{
  "n_layer": 10,
  "vocab_size": 512,
  "qk_norm": false,
  "attn_scale": 0.177,
  "tie_embeddings": true,
  "init_std_o": 0.00493,
  "init_std_up": 0.0221,
  "beta1": 0.95,
  "weight_decay": 0.1,
  "warmup_steps": 200,
  "schedule": "wsd"
}
Each number is 500 + 25 x the weight over its row's rms, rounded and kept within 0 to 999. Layers, rows and columns count from 0. Numbers have three digits each. The size before them is the row's rms in percent of the matrix's.

# q: layer 5 attention query, 256x256, rms 0.134, rows 124-159, columns 0-63
# k: layer 5 attention key, 256x256, rms 0.122, rows 124-159, columns 0-63
# v: layer 5 attention value, 256x256, rms 0.115, rows 96-159, columns 0-63
# o: layer 5 attention output (transposed), 256x256, rms 0.102, rows 96-159, columns 0-63
q124 096:509534495449510531493511506489500439464487501502473460462547498502477479503520445470531503491488507504477461541501504522491500469520491527525480492488513474486547525451519539509469532499491475
k124 079:512487527470442523485481517452485459558484516501472529501439447545517486487483534472468524473489525462519533496507519519501508490557516518469489482535512477494487546495511533495498501475496503
q125 093:500523514470516496500512529468504524474486505516497492512491546501496485486484520499471519475508485502507507486472506494462545474485464487491492522488523485540478484519438486498481510441495506
k125 088:527511477514534476491460519543489495438512523523482476480527551521482493467468445482495507508505550528533488498496480492562511460505524516471569536477528526493503481555523479533488513497508546
q126 091:528512544528501509495526515512492514492528481455476493508505479508503515432481495506556478526520528511492524489503522532490496507492509489458537488484480479499529532525530524469520520519529531
k126 092:474493556530519521467468538527505470488477498485480521511469484479538512466506518505518534504541505483560505458497522475497540493503460503544494485512496504490554505524530513483500512522494493
q127 096:479520480477503491525501544482514489509481597500478517506477513510512510506496497470475472537471524549480500512539513487448527493556491500536507507489499533504477517458503522486477482513456482
k127 107:490538481434485498520489517492465484468515534478517496495532558493497505503477465492502468477483470513454481502489487513555574494534492483498516468524509547502477461528523521460517475499485516
v96 103:527495539546493503473519452517463489481495512470522474496502510503500527545492499482520521469492504525485564506528538486508485527517496498499499489456476496519493484522534530463532498504508514
o96 107:504518485488498530543498485514506489494510519525487504515504545490530532525522465490505517532457512458460456514498524460521527519481503502538474504497537529495461496460486489497487490520488504
v97 099:550487516476518477520527493496489450489504513513494531516542493479490493492476522488527463512490495470514461478487501515478505484520451500527513519499489472493532512547467507506499516464449497
o97 098:474455513530528495505509530519501532481521452522503490493488494502515563487530515491525516510499502539485524483502437494519492462564499448505550482518505495486500469502470510536514507516489543
v98 114:498499489537526513532468556557547491510484493528465517518455510532477490490497532513471504495487493563459478537521466510503578539535504543477476485510499515516518533497521462524524527516508508
o98 103:512508531484455495495453434465519494501516506426514516485503534505493517501498481478536520535481496522516534526475509474477487504518528480470513547515514469483487535519489479533481500456539519
v99 112:478500499534509505485469468503477462503507497504515530484521504478511504538507444511509511478496572484492480510474478539501530492497501484498524511480455526467515556509497493500519440459467509
o99 113:522489484511423515462472490502507537526472504499457477513503506545532475484501528455512484533491532533507512463485463504526481503489511510490476468504529502479486482493531494485492492527535451
v100 105:509475520495482456519457498494505537514503481529488478489502523489493460495532461548476506479509493473538474485499493502523520501474526498463471529518523457508494464532486526515506545505521524
o100 103:489507479563493511471527512478489510513475515468524537508525517516477514534516514512435492525510463514504529472532481545481481505545468510506520481536512512465510458519484503539537486481496542
v101 107:531499493466492516480513458428457505483499519497498453504496485494504500502482510478520510491495489492538533499504558511544461479493476463510505510541495523512498509537498502508490527460518481
o101 105:465485534534484513502511487510530521532492450471475513474484507515508536502501509497506507523495485493482497500500499512488532494463513504540471450486507484508510488495514482507543505506502543
v102 112:497474474487491553484517509536532481476481544494501474494474473505485495489504481481558478464566451502463496488472503496550485525530526478475483477550485499523537509490501510450515533495526493
o102 093:468509471496513507542513505510533495529502494521528476513521551492494483528518482453450554543535556516495492528500516475531466466499503527535504483470519496505518523537469504497512506473522515
v103 106:499502513507517521496517489481489488464487517506503479473488461482480509521509482514512507454523510519455482500467499532533494491488527493493483517504509512485488484482496489487497527474554560
o103 103:462524493457474492524517495521542482504505556473483468483489465504515490506468505441469524473463483483497535511520509498496533509485516480515515472538504495465461514473557518500492455532518475
v104 101:512479497466505496471477452444516483498515518483491509498520504483504537546484503479524510479487463482500554525568515501520512482485492485516508496483488523503539503549445505488518465514487472
o104 097:477470473506542507479519482505482511503477479477513541532509524507518482497549481496527504467560506488491488484530463537473477511451502497484496499483528520474519487508526491471505510450424478
v105 108:532499502501492498496533548456501506504490553523517487531516499518528483515510523497488509490533478486528500483522522483494452498483507528506493465514469501480509504463461501476487532450516494
o105 109:473499497568521528477481520527468495502481490474523423530500484501527514517509491483493539525510518541539438526455528517508512512575492511501493509509495460540499493543482523484472513515483510
v106 096:518498489510513516489533487519537536471486510476457497494506504511505486489471486547471471461497454485500510471466512499501478523503534528477550537510468514494511497513537477515521454507529507
o106 097:488487506500527508506513442543503475484523448475485487520462484529492466506504494497512488512526493491506455475476488507506467493504493486509482480494520484512504527483502503466456528487545515
v107 116:519537494460522509498484504516496491507493481458512516496572518501529483490496480521496469498486501537537484494518471494506481501486493503485483486518504444501530528496485509524502487476487518
o107 112:486468511525480465506523475492489549413462473490517516480538528468505521496541492497461533488491507500511495498490509488496532473490517495462522544447528480478456471556476540512504496506481477
v108 116:494517540509502485548463542526475532488475484500486493479543480468524472450539491481488489498554539528517456508484452509475541505497483508504485526496487457454479543459445487511490481473517533
o108 100:488459487497493504525499548467488512485492501500516500565469540547486507558480461492482537515442492497495520521467529479491519461504476495486537503474491504510491489534506457487484491536478509
v109 109:557496543493534498499498481471484485443509500510462502472479491480518487465506504498503515471490450437473531494459531536503515529486513495480512465537532539522513511472456495480494535509517530
o109 104:521466412535514499495508499564487475467513528502506487544520538461472521493491545540477542538519528510516522558501541502502504452504484493506537483483485488507510498485482512494501469515464527
v110 107:497464520480502505520525532544532500525500518482515483521455493467500522489526562468544484520494464546525532484502489518489511493539501473501507477548483467531507535502490504459520537508522507
o110 097:523454496466556497517482496476513519478521516493514493465563513513479459525511476431546504538521534487526523478475544495488491511496516528484495461481532534507534501518493471505514518529526506
v111 110:528492520529466527518479523501515475501494477533509491474521538535496515521493475495515506484523480465504460489456501480560497470454474488473459478514481462515485486476507526517478487513482483
o111 107:519485518482480502524502502477524523492445484516502482527530475497515510537482507547470496521491478483529501535491457500487507480484474530497505519523513475500487461497479497478521517486480457
v112 105:479511461499541528475514505515532475496502516470526508521546523519491510526496523478504450530502515530504461482459455500506479494494509498492480492515469493512488522461502486580503478484486523
o112 100:457481497507442507513476496493468505481518477517516515498532451473491497513541509518524557485501473509472458544503515494523475491493515499498500516516502490546477493495494509474468461483487525
v113 106:485479498500509515502499522532485487486484522505480473513481508497494539516511514463474498532502493567483506515456503454512537504541449473511535515502470498475476547487518471469502497488531497
o113 103:536501498509502548481531505510487518494513491508483460501514466493471494477493483488523469531503526498528452491498448483505468443509494524474483496490537503494486502491522507519486478519480529
v114 105:547459527505520478535502515529522504509497472520503514483509512530568498488491495512511476512512514436508473477492532475503488501472549467458500506557507430501507489524484509530488531522486489
o114 103:507538483484490465458542526454479537478513455520523481548511500421475455510477502488505467495496457470554535505494497479501466541531473500578547515499496501511526521504487514480492530497512484
v115 100:488480527523520490522479569513499502473440534487514456504454523522513476501508514508475490491517492505533540520512501512572547507468507534518512485553489505496509518512529472439519528479517542
o115 098:550487495479466530470534500482507494534464487492527471483482472536541506504515490492505523456490485457509483467513445527448525519508451487527474485529522475524497533531489515504514460464571502
v116 102:522509481493488552531505506500526481462499507490531526493467538458510496509500527472526451524505506524466477537534487516475502473460474521464491475497507464503529502538481541487495480477498490
o116 095:468560462427482495487457528484543522511489495527510530523523495471467482484512488544475541478498538525513532502557507479495532494516521513491499495538516538482473497469473511506487506492514462
v117 102:490516466501471522451503497469477447488481467487541499487528507512474493523477504492515474503495525530477480529501517526501528537493478509525488478491488478476489548516527510504514470478484526
o117 095:492497529461498503523444505549494503508465501505467490530523504487482461511517482471527555510481469521510541555510475462503540509534512481502467506496506514489488454482495473475491492492502530
v118 110:491539487469553509507506535462566494484505531478478466511474515485505487494527501526525512539474476474487518481528482511526513484486502444469487558533483484531550509497542544446475495504513469
o118 109:502514500490511493500507490471451449487496535521489530462488510512492474540478488480534520432552504471505494528499482489472517485491525506480540460516511469500481498452469445500495516485496503
v119 115:523485517493487456520505486451475498569534492516553511530492473500490486495510517477465519492481475492537528466527517463481460459509476473503486516506526478496501474484493491509507509545464510
o119 109:484480513507477503470499530531527483521476465483485519492511534494542521468502515535566492501507503471535477440485506498500472489478550551491516500507479520523490499533467532501551491554513483
v120 101:489469499474551471480501466468506520486532501484504517519498504543519516501493458536488509488456522457495488492545534501514533488488535514515508480465534512524492490531505498547472460455494464
o120 091:534504478530489487507476526516488466513540508498500477531458487496521539482540526519495492493499522502495499499471464465513522499517456495506477512474503513504561500502565528515533521442514505
v121 103:480500475477499499494532468444481509502526498456548497525511488458506473528522501477511538506464533489511524483482451478499527478505456488483530483499478505503558480477510512524495484485488496
o121 100:519478474470539512470481536492504494515459469523503479508524491532470504500507487511522512538505518473527519487493544512524480520457514476505467535469530510495488525488480492518500486493457503
v122 105:499478491520515456482492485493488505566472529497510549505491499472462531522517480477478543519488485486487529517528501493488541518518491485498492527442478520494503505497520500491564472502493486
o122 101:506496496480534524504476526500527534493478505471493499495523519518486466500526517515517482495509498508483468486478490572478459496527511495489530483511577528510502506488482476542473503512481467
v123 118:501500470491510517493485471514508494487477495477516520487545479462517493507513458499500504505491541509487471494459494529494522512519507511511505497466497498436527512493529515530529437473509500
o123 110:479473486483501495473525488454493527544497487522443454538466535447497484507519476530539520487548527499519517493500517514516524467451533467485510464517491515486527448444498496525456487480539488
v124 113:484513522466494477493499504514500498521507463489575528534517532505498514502497490490482509573463550483495514490532528484485470484470499476486478468479517477486529486523469509470540513532464495
o124 100:506535493475512488480475487448503505486469529492492521466493503522522463502472498492510483464487486510508547481488504549533524511544511484469505499515493488483497462514486521504476512506487491
v125 103:514464474507490513469513505473480504478475552512431465481466524492478452539501489553508530479502540480529503521510475519492485513483492525522483479461517479491477494457510504472466499472541462
o125 098:486491500487481493466472523487494483528561515486508501505475506509492510534502483466490471491497485496517485495483495522506495474477479494508528475506509490464507484467483485547494488489447562
v126 108:494503475527481504533490470505530492459495479453464491507484517506487478512502496476493496461537498506465452519518421532489490502522528515507509486491476518505463538510556457552529486498496499
o126 108:506484516563526480500444467517490505512556477502517471507493525487480454485503489519460534499501471501526490467507507532520517502441527480501494517483467512518496483524508481530503495466569527
v127 115:479464476470517450501474489471516499504524506487529545496516500451513500534531496522508480526460561470524534496481530504486494489473515482530527480481575508522531525530498519517479494493455483
o127 103:555506471469531538491532498484510503509472482499533503473503553523530476498499489467468486503475520506522468518511451535497504482517507491486495499500475559488457480533496521524488508489518499
q128 096:499471432543487520455518526505491473514484482533482481490451490465505481476511484496497517542513545489510513502490476511496491434495486518468535504563516514504490517524525533476510527483523480
k128 098:488502501550523475541486496490508492473485485514464495519507483499471492551492519512467470503508559500525509529461500501513492491503453466469478470448527531482491498521543490488484484460524529
q129 098:479536516521494518487434535510556532474511535462517521496533537535511517496452496479513496502475500541486494479519511503495474485513500446471498543490496502496535489524504465494524496473508545
k129 085:470508474505486477513529526544479551471463475511503451496520558458475510487519475518545484498473535486538488527573519501512469477452512520503507489479503521485498515487527513486529506485524499
q130 089:513567506486488531551486503492513478481512500511537469425557518573478514466502516497456483501482517513505485520480493462525490517501506522523469553511514523480486515488511491484498511513477484
k130 099:502452518474474502517485499500536474539494482483514487490518501456533543462473494469541521516505475479470478486521453535480506511538482504504471462542507527543528481508501501496517496500499498
q131 099:510579507412521486489501495482503488485504506499466521443469549541503518495529545505466523497480505484480471463522533490498505552524514521487501513490548529521476491469457476498523480463493498
k131 075:527531500492536507541475509474478509484474481536488503468548532453464489507480489525477485495510524492496477530477485510534484478511515499524527476475507527474563525503514448523508487493503516
q132 091:463524529508470524520523476510514478463500465485559520512475451528473484434511509494503496504502487480500487500503507487503506492506507511514486512492487485477530516534486538457532508544496531
k132 071:489505500500529494460516488527534475547519476462493524540484485517551483443527529475484506504487475466529497456496513524502492536505487505492445522537477465487467485521480507491521514511488498
q133 110:496482477523458499504505489502506493491507455522505521481448464504522506496531476520511524477549497484517496508520483477460503541525485519496535553529477471490511522568476520502518500492487479
k133 085:482502516505510472501526471518475455480526496487441496498465499475510498491532501537480483509488519496507556515505548541512513512517483474508519504511489483497478470490537515466511522466506503
q134 111:538514530502531484521528478535482518447527499521497539487488500468503486506503464482508495470528522479466534547469488478484522496485500484541521499480472484448496527486446557526485512475500521
k134 099:502461475504495487486512529477503518527535529491465547463467439536558474484484491541511519500522552496472508499480507527481489483558497464485486511502530485500509498518506499508483483504501542
q135 102:538522470511473522485520517501529482495474531491479479505507515492487529527446479506488492546514511515540485451541521500530468510494491493446489512488546534528507512457521514479563482520485490
k135 101:469460509480488486488478471514476488506498490515518529438485515423506509497479488506478457496505496474447482495498480466514501520562513487506513450494506504558457514477512540507484493491510486
q136 085:523536495520555467477521485472451497506541463494488526483482480523489467513557465557536482488498501453507509494476515492495463506495526509503556516483518447538487539504452505521499488501518494
k136 093:494524555489533494520505472503507517518532496505506497452472517513547473567508463490508479451508481491480477521496521538488501507505489501499549470512509486492488508467487526496511507474553547
q137 093:536475516503504508499507463511487536521489460498520512501494440499503525469531488537544489499564509502480484519514481446504489506485494497531494508507435449501535509476536501482518480512513513
k137 103:470451538506505437522507476503531460519496495496525495478454498480503499516526493488464455449465521529507518520481530512489526547492463512486536495497513463526445493538481525497524512492479502
q138 093:542487516522509492474466497511483490541479510471487487520486537520525534498506493519541462485460522493557514469497477519513506487457492499524516427462509512475493488527541494526481486493508500
k138 085:502467513466416578467521465507475474545478524491529552512494470489508506505472511490495505495496504490505477490494473477481497510513477528484482495509482460501480491499504522493521453532522513
q139 121:525494504520530475478476501505496546458506497492529518487489499502527489482508550488514512505482457497499499470505570478470492476541531484479534514509472489492516507491495468492498503453534534
k139 090:495530493515512468509505547506530518506470455524495476477461497491497497484489470476547496462508479487532478520512491473475502530458518526494502476471483537487529518519486493470501534467533531
q140 090:532479530511497457497496402481493529491510443510525528493500499481494479528505525481520491501542470507493518523481509437487517501512526465536533471493428471471529498470468541534485498499523496
k140 086:498473476453490509457497464479526498509510499435507535492496462487585502495487518480508504466458512508481481512492516520483493526520509504528475504536492504518500455510527503528526480508528514
q141 110:492487495504496512468486535523558488487481510473528485530500507509513499438490529488507500491485511494535506460545500498483503455533500509488458517514499500476523469562529491448518512520475520
k141 084:460526531488452516452559505507518444545477485497483546550495465523536495454500526493514495515500477504527491450517497496488494505505488506498467523547509482528482473506507533492535511507498482
q142 094:561465473545507477484466478521489488504498533479487499507529497543504538505527493507525525492490486516488532503494495488511482487511483489518494488479506514487456513480502539518513472492460486
k142 084:453424511504485495477538500535492480517515523505533549511431510487504545488514521544442497519527497528530499491482504488485510492458507501536513519506481485531478540557505562483505481507458487
q143 093:478457459496498506482486541472476487516479479512506455552461507480475503512518502482489499515478493538546522486466485531486510459501467495535472492513553514525509509481484508494517515501494501
k143 084:483507515518497507532527470501513496464452497519505485514524540504480482581479492472527521463502529487470489470518513502501492480497560484446519485470512487486535509465543482508480437493525512
q144 082:509495504472516503468467536471476546515473532553471494489527494479513479566502475526514498445507497502504510516471467514481515474530498502515526479504517523505500494468497478480518495452475500
k144 080:530513515513472493505494502476515549477485486540471462460523498486460501535466487498485508513532559497503489534465516489495515465514491470495528507476511514492493545525525509507473448498546510
q145 106:475523479500481530487517573490548474473498472499541517519506475497513517465506498478471504469541477465492510530493497505467486491513471508540475536503465491468562486489495493464521548523471479
k145 074:493496516459503496496506489517515470561519502457481513496489456534545450445509539481495505499467470503521516467495512536508510507515485502485494509554500469501488494504474519485513516479494478
q146 090:462523493516517490507547434508475507472554490522467486465524484490500513530539495511483522477520455499501491493509505478526504535521513477527491465481424525497505482498508541538450457546508505
k146 093:466495513468497495510457502511518484501535499464554463443428492515475490496532511471488465475469470495480491520523517517481522561496487492470516500481471466536461506471468501489548524492468529
q147 088:515486553464483469536485502511483472484446523511515451482529471510497512495517468542575489506484436504499461478523533489534525515498524480493498475474492496482498506474503471539519504505503508
k147 104:534518506454530513486531469507512510520494475508508486483541508504543518515486506514490509523488494506532481501497464475502509518487499504528486518451545489464490483499465504487539448548525535
q148 084:495501519493523516458490512524489503514483509516513472481517510508521481543506451521530536501525514506516513490507485556453552521489503498475484494505521532504490527512444464464516507495487521
k148 079:495528522482490508523540540471517517505475509546456481500516537467483500537514477493496522463479494497493491583533483482529536449523525473527559486483545506446520505459507502507496505488539527
q149 082:543500486493502486529484468495482493511516522541460526497528514517538511487468484507544475497466548472481476477508529494490533516491502513502514495529573515534473486518530486517499517455503496
k149 070:508536505445479492517494479477493520484460492515506483511542517480475521511479474484530527485516511509450511522530524481478504478514519509504505478445502498443515493466511477519494485505547491
q150 100:488475498494517471503540469488502474505469532504494465489453494531469510528512532517504502546474482515503466472481501511531475517524497526511491500475525508490511462448533462530494517529512523
k150 104:536513478529477462524465440483543484445507498493520488475529522519507498516506477454514470494484491480509462467459485460494495547517518502504539484498482508508500523535480502526476544497494527
q151 094:533530513499520526500542481474501489533501464501495508528517500563528475471482525535502438533467492453518473471518488503520484528515522482491456517481502501504504493522501512522521482554485492
k151 095:487499486505519498477496498499461504477516517467532520556500517491475510493498523520458508529511541514517504487488482510523489494472439541531475512494465503504551508505486483507488494501465480
q152 097:479450502536498543502476460543521476502471485528537458549506513485490496508467544513496489523505493501483469475534524536494450495538516566528477501465479446496498530486547508478515567504514521
k152 082:508523494465496515514472503511519517436509515476498462527598523485428538536470490518539483508498532471482515494505501498479506486484503528496538460490495539435544494516492474509443513540505475
q153 091:471522544448450494503491521472468454529484495525489477502513478514522465490514499470523501508486517483493523554497444496487549514475488551520486500507535510511464506458488479520539475513491544
k153 098:524493513453490524519505557470524470522488504499453460526497518483511454528491518473492562532491497522506525511499505520495508432464525462540526499501533512522463482508515501500521448519499512
q154 098:509454464475451503502526484497558538507481532487500485532557493462476470495489510502475475499453488497503477502505515488507470510515488491479472522494510529540540486468532478485481515519479512
k154 097:458482526486448469491466478548477471503477463471512463508538513518475528489522485448534490506547525523455518459487505532489499507515536511513512471511501511511478532475553502518506523505475474
q155 104:458506487511539504512465495475492484514483472505508503513506511488525489487452482526507477519490473452505436447499517531500476510535485521456521480495555512548475525503476480504496469494533491
k155 082:547542481471483510516447463484478518475447498522495465473572501488481505539492483507517517519507469517487520511531492463472496522480527513482509441523466527472516530477501487521481500487532467
q156 103:498532537532481472523502451517479533505515498483482522478494504503493467484527488490505507475509454537495519507491517483516511527469510499519483503490449486453491480487457505480471497511526514
k156 094:504472511481515516464469490509515485511505526482558529506509496533512504525534479499463528505476494533469548484486438460493539491468498504507505537494491502524475457510452515515503479507446518
q157 106:500515463502536476530500500495526466495540509496514491501502527523495514499464531514458495509500514475511478459519582502508508510526496497516488502536516549521495516440498492516498543489482485
k157 073:516554463513519483565453488508494527447493509531514464451540547480426514525512486519504470474493491469471494475502505467523497515494565510486552494446494525503517499494472491503469551498498516
q158 096:537499497516508501521506529505535465498496489471503480528521464498483502479512521495484462490495517487543512529529496511465496547531517517530480510489445502486552479466558472484506532533516497
k158 069:466490499482513512456489455538524464496484486473500508512499480484521474473531556498478475519467469473501506477505517502508504554510487518483452507517501489523483483529500524469516502481464524
q159 093:500497530516474489525480499515520442509516479486488497518513460491520515524527502552548489471481465469495501514505474506539531501513445502513513489465461488516513503467532470500512512410477472
k159 102:479486528471471522535513438499494507486510538524500501512507501488430527513493476521443510478468520525505525505541495496526528501486500516502503490485499510481529515512529499490500488461489510
v128 118:476532509499445502510526492524492473454508507504453470477483522503514528502481524473521535473471503520430454519548484486506520498471422505524528507486498527510463547480494514511536483486499525
o128 119:467540509553471496480484498471471469515433477533529529537507514471511476545487503521475533489524499483548537533545483488511531528474528529521478469477507498503520489516489473441492504500501514
v129 115:494501515514525535486499486487496482536555538463509491458589482454512483521515497490501493497496517480513573491484517502519498493540515498496451487522526503462481505492501517507495514444491466
o129 113:473496546451477517518484448495498497484510488524533516492462526500480548484480489499518500545481508490498446509466497513489515475490562532535528480473534483517473538508511516524454487524512502
v130 122:511512506499523501504454485507420469519511517497507503460526467501498473494522485502489481480512536494510528493460498510503505458503537533532494491517456485483523491448529526518514462528482495
o130 116:557503456499492503518523479483510499476509541450510495513488507485495477503493540480502469487457515519493498459485488546543483492539469457472540485515527514530475501497524475516505459486518483
v131 120:507507492504494487460483462564501540535498508522513453515500487515498499485493531547503532505511502514455500482505484506493518485516536480514544516530490541469511460552492562522529561462484503
o131 119:459530456442483545508514552479497518504501522492545503446506503521536491510488462471492518488502486495498499540456502489475546505511488474503502517555530523493512548480486474496473485533511525
v132 116:488502495510550518541480481489504466497507482463570500487476515512458520497506485455498479507456504547488472518478493503511494481500475473475493562500513485527504511515498488509457476522502479
o132 109:521494541479510536492517463507498487505503449521483502495492489507477475502538527459503450502503497487502555514505461488486513514468515486488486488515517513511540495457504492498512511474448476
v133 129:491497515535441562534506538441494520520465500544511499520472519451451519521497513455518470507523467517522521520550492488476482511491530524509457512518506495537463544464479497507521495518501503
o133 123:511535452494507501478444447525525493535516454521507513499524516467481488500473527488501492498493465516519511463508527524506465554510487485514496516496514506534525496483527484513502517484516487
v134 130:475493479491488490463515513541513534531489507500506518487472482468493498472518476545462544486562524501511513507487501495536492488534492494491539492504516489519519530506505520482501482523546535
o134 127:494435467511485546468493505559444453494517494513439513508451501482479521482493507497522497517513505522495529512462529496500485450465509490457529467490502494503484512482521515480473472532506507
v135 127:509506485509487553503532495517509536565469506530509488532526521500497510474440473471510479460498517497508511498527504495471446497481476508533500488535495487540488524428451464517535456511471499
o135 120:503462509512484496502496477475468510472524492523532520479487533475503523462555533568453464495479460522521543481483485517503524521546519479452550515517491508483478515529495505494510504493500479
v136 121:464493553519482514525534504514489482446450538520529495523524495559467518497461510537516482526524519477526453510499539497483475519492505551478488526504494504467551480504520489494520496495539530
o136 123:492536500478467505478478475487514491495466466493489538501544509493555475473513484447526489487501504517501519508520504549512491498483480512474516519513428423526426488548491517459491516525502435
v137 113:557506510497466499553517484523486454503534490507475543503517487526491451503504501496498465479528493475481534495499486509488528470499475545508484491514469462473446527495499506501489471531484556
o137 107:512512559508527532524480489532546493527511517488531463485515534512501484519484511482520461515518507499542486472502503520512492500483497523524517501494466522484494444502493472513482524478493538
v138 116:521475528499480484513491456499476495527493495455517540513487513472548516500535449536488465457497499515566491469515554518521479462487471481494467493474509484463505477492526463451529490476449505
o138 108:519524487468503521527534470474532471495493511503513506465512482527506546498483492517505477537500522498468491473490444508504483495516468496469523530510513451473553505522469501513502486542476465
v139 114:487475524490506499533474493515493486518488540510515515494505473513512500466498517514485516499526488490523517463492557528511489456501520487480483531499507509484498552473531468472501457538489514
o139 112:503520500525486462491458541495514465460499514513486440540495477489493525492481509510528507485479539526518485526479436502488480478491536510481517494512479500524462472535478494520513441512479469
v140 118:505521528506490530510500506507512448510492521521536502514492529474515519473507484466508481523510472457516484510517500476495461512527412517471461516528515486512499535510474464438541522496497501
o140 121:485470495520497502507533472509482517502505466556506515495520469484510507521500474538543482460528470468506474464488474483550498536445477492518502512499483504522469530454466541502520470503498481
v141 124:521503511495477508493522451501462512498494535486498503466534485509526495533559484513515524500557511446495513485515504497514523513484494519510484536523473475507488512478502535501497479479510525
o141 119:556554433492502489488521499482485476486482530484481497468519493499481503507495519479510501530464506490495507549475501488507470456503513525507507494490547518498480503512508489494511488513519513
v142 122:486507495542481479500462524490477492509512542512533536482466513491481482485514517508489497458480497528504518463496529456507520540495476506490534494481486489480515511483513483469524515523515475
o142 115:457456510502509476501592535498505540500501456528506502508463499444558514517501499467512449471565522488496509480494509523500470485520472477513541452496485485503506497500497535510526550470487489
v143 130:550462501546539531527452513460509513522492513546523472555537478491478482527494516468512477466503485480526499538512466504508502488545486489491539453528509495495482511508502499517456486513486514
o143 123:499496454552476513489504503560483487471485462472527482510553502519505513449532507521514496553499473522469496501466526478522476534507476510510482501475497515511503546514481507560519489545532547
v144 123:465501487477497486510465511545478463484498514513513507496485530486501508493523517520495532486544517496488467497470476487530525504527501476488480529538453541504539510496529556475474508497491499
o144 117:465495516485499512516474505493537530530532471510486471487487508533518510533511472470505494521470505512515519453500524517500509453496490497472528459490503482499478493521504479533481497516559529
v145 117:481512538519504530508506497463501433493533497456559455470512479507502524516495483493490498506509482492489492484470508472498506494541475467524495483459466481510438472492503470530508485496526528
o145 118:513558498474485528502508503475508523516466508537453505486436485514486486434461532523464478492458505482506478486530472517481495500451473528472465503512533511490559494464495503464531493495493492
v146 117:468504536492475539521496521525472506492504475526478518445510473486487510475497484465498513483515496520529524542525525511441510501535536501455500540487508438567518549477489488517513469521539538
o146 116:537505488552548516541521506468515474508526492488500494480491503500521503519528493548505521545525513466511500486547488501481502512447510536494511477453489548487535500515531525504508484500524497
v147 135:495518504513494543473508512481479539562502501529530473538484499517477454525453498510489471505501474492533483527484518518480500519492532483515501469527502488507493488488486495553489488503482531
o147 134:495543461500511467484475471479496539500477510512486567492489527502542504513523513540503526480494491500525518478472490493502444482485538518489465522504579507464488465540484502477482546503474449
v148 117:482526492499451526496506486497501496525473468489481515544559529499458489492518497496483528501523483468450471527519439488517499518493482474519456493501507532522492478485467513532497517500493490
o148 116:464519470459538507484515527505531490520510476517508510484509513450485498472464534509488477487501510443499495504556501499530510500508496521533505530525498508509538554461478517533525521486501492
v149 112:483498533500494510514475543511522500479513468520536498472514494527462495487531490430487501446521488546474490523507508495534502518486488477519473497484496559492478468493520456500515507554494515
o149 113:465526477512533510514516517469517473508524497509470532510483500520478506488432528485447444510513564511541522495482501500475466514516517484443482534515501486515499503513481506472516508489492539
v150 119:493493534474456462486499525483492454440494513509472496470487511509518463498506469487495480488503503525499477506539494478516525511489533485502497521456492513476528478472507492490532509525493485
o150 109:468497446518463495463542466481521553483512490479505484547535521500483462490509510486484493535543495491495476551484479499448441475459481559536513492526495498485488532506514498503534491486549455
v151 117:493477487473527514500484507481519548486510491515457511529505473493538455491465502510492503510427500506439502511515474537458532476484527452524526467491504548536565476491495493539532536518486486
o151 115:479563511489520512523485546492527477459505531505525527487531522511468470488581499505493548461504493514451551531519552496491478512518523499500494513479483507509510482499459506523495493474502469
v152 114:515523521501459506517517502542489504507491504505439474497548496451473473454485442501531502490491508496501535530499508506510482506502451472535492512484509527491520516492473491481495525535490516
o152 106:480500535490495507525505507484482534521503488490528477504474493448515500512525508485460525553506467478482468560491528521496462534475530529505494511558487477512566511468486505505490517481508481
v153 112:460509517508482549520482533462492502513497472480486495519468487458464484514500475481475494492479497503523480502546499483534513497464498465502462462520529466496482522466521472469497492491499479
o153 107:484512531501491528535521490486497433525530505475478507516489488508509591513487507497493465462493444482479467475517476495473520496512485516518492493461508488495468504456540466489480520490473512
v154 112:498473480448492492509506502490487515537505495502507480494469483536499465502501508581492512489537500471468522476491492513490533461491530517523480462507506510517497478496511504514510462551478538
o154 106:494537508495478503515510487515530513522504559551501502482505507469513512441519467520447497524534546535487523573485473457526502480480560476506523556518447525489480476500491503522488506477489482
v155 128:453470495487487518505480519500488516484501511510496482466483549530497531509481475505477489521524511511475483495483485463531510534473488475470491501477508514567423502502528541538503489541517509
o155 118:470534533510462463509507486465490506484488540516500517551440506471514479509486454507476527530520507532503505508496482495502511493448476485531512485513523501465489494482534481498504513435509501
v156 126:492471488511535522486503504497478496534538469473497492540486517505470528536497522532504501495468505506506481487521490487533483473499452461545518510509482489508529506520503502508434471498479450
o156 122:487492517466514523489519512480497486509446497486502496510536511503548469506502489479538509484510488445502503501465462506488509505503491492532455501517531536522463509506509499539455516508484475
v157 122:420522476551510505509483513499520521547535491477474498502506531462492520519459487535516530488440491539470507473498462480505524512470519473504516526532503510533526489520501515521475459504468463
o157 110:492510492506489520492534532486502485496467494509496523535466549528548483492493494500496464464528511475453477499524495524527514451523509480487511477518506527462465493503470535509493465492523476
v158 127:514508476471537489507453504520511495540478446503557483497509501453471504485521506514521497510507543507545538524441529520473496461519506520447497502539517546506513471487523528464475553501519493
o158 116:477499479503519467474512480511495497453541511503462460478534476459513505450491531472506472506556481503502511448472506483518510503529526489490496515525483506512477475487556477498501510531513514
v159 116:507517519497500502479475506486493523514521516479442520519492500494483468524499477505523526513525457516479494497489478481549560525482453481477546471462528486486494507525489509525430521492517492
o159 110:507436457531516523493520527537526489515498504498509474480519503503509548520542479484445489454487462473510486496487486500506505493452425538495498501503524468484513498486456499514494472542508521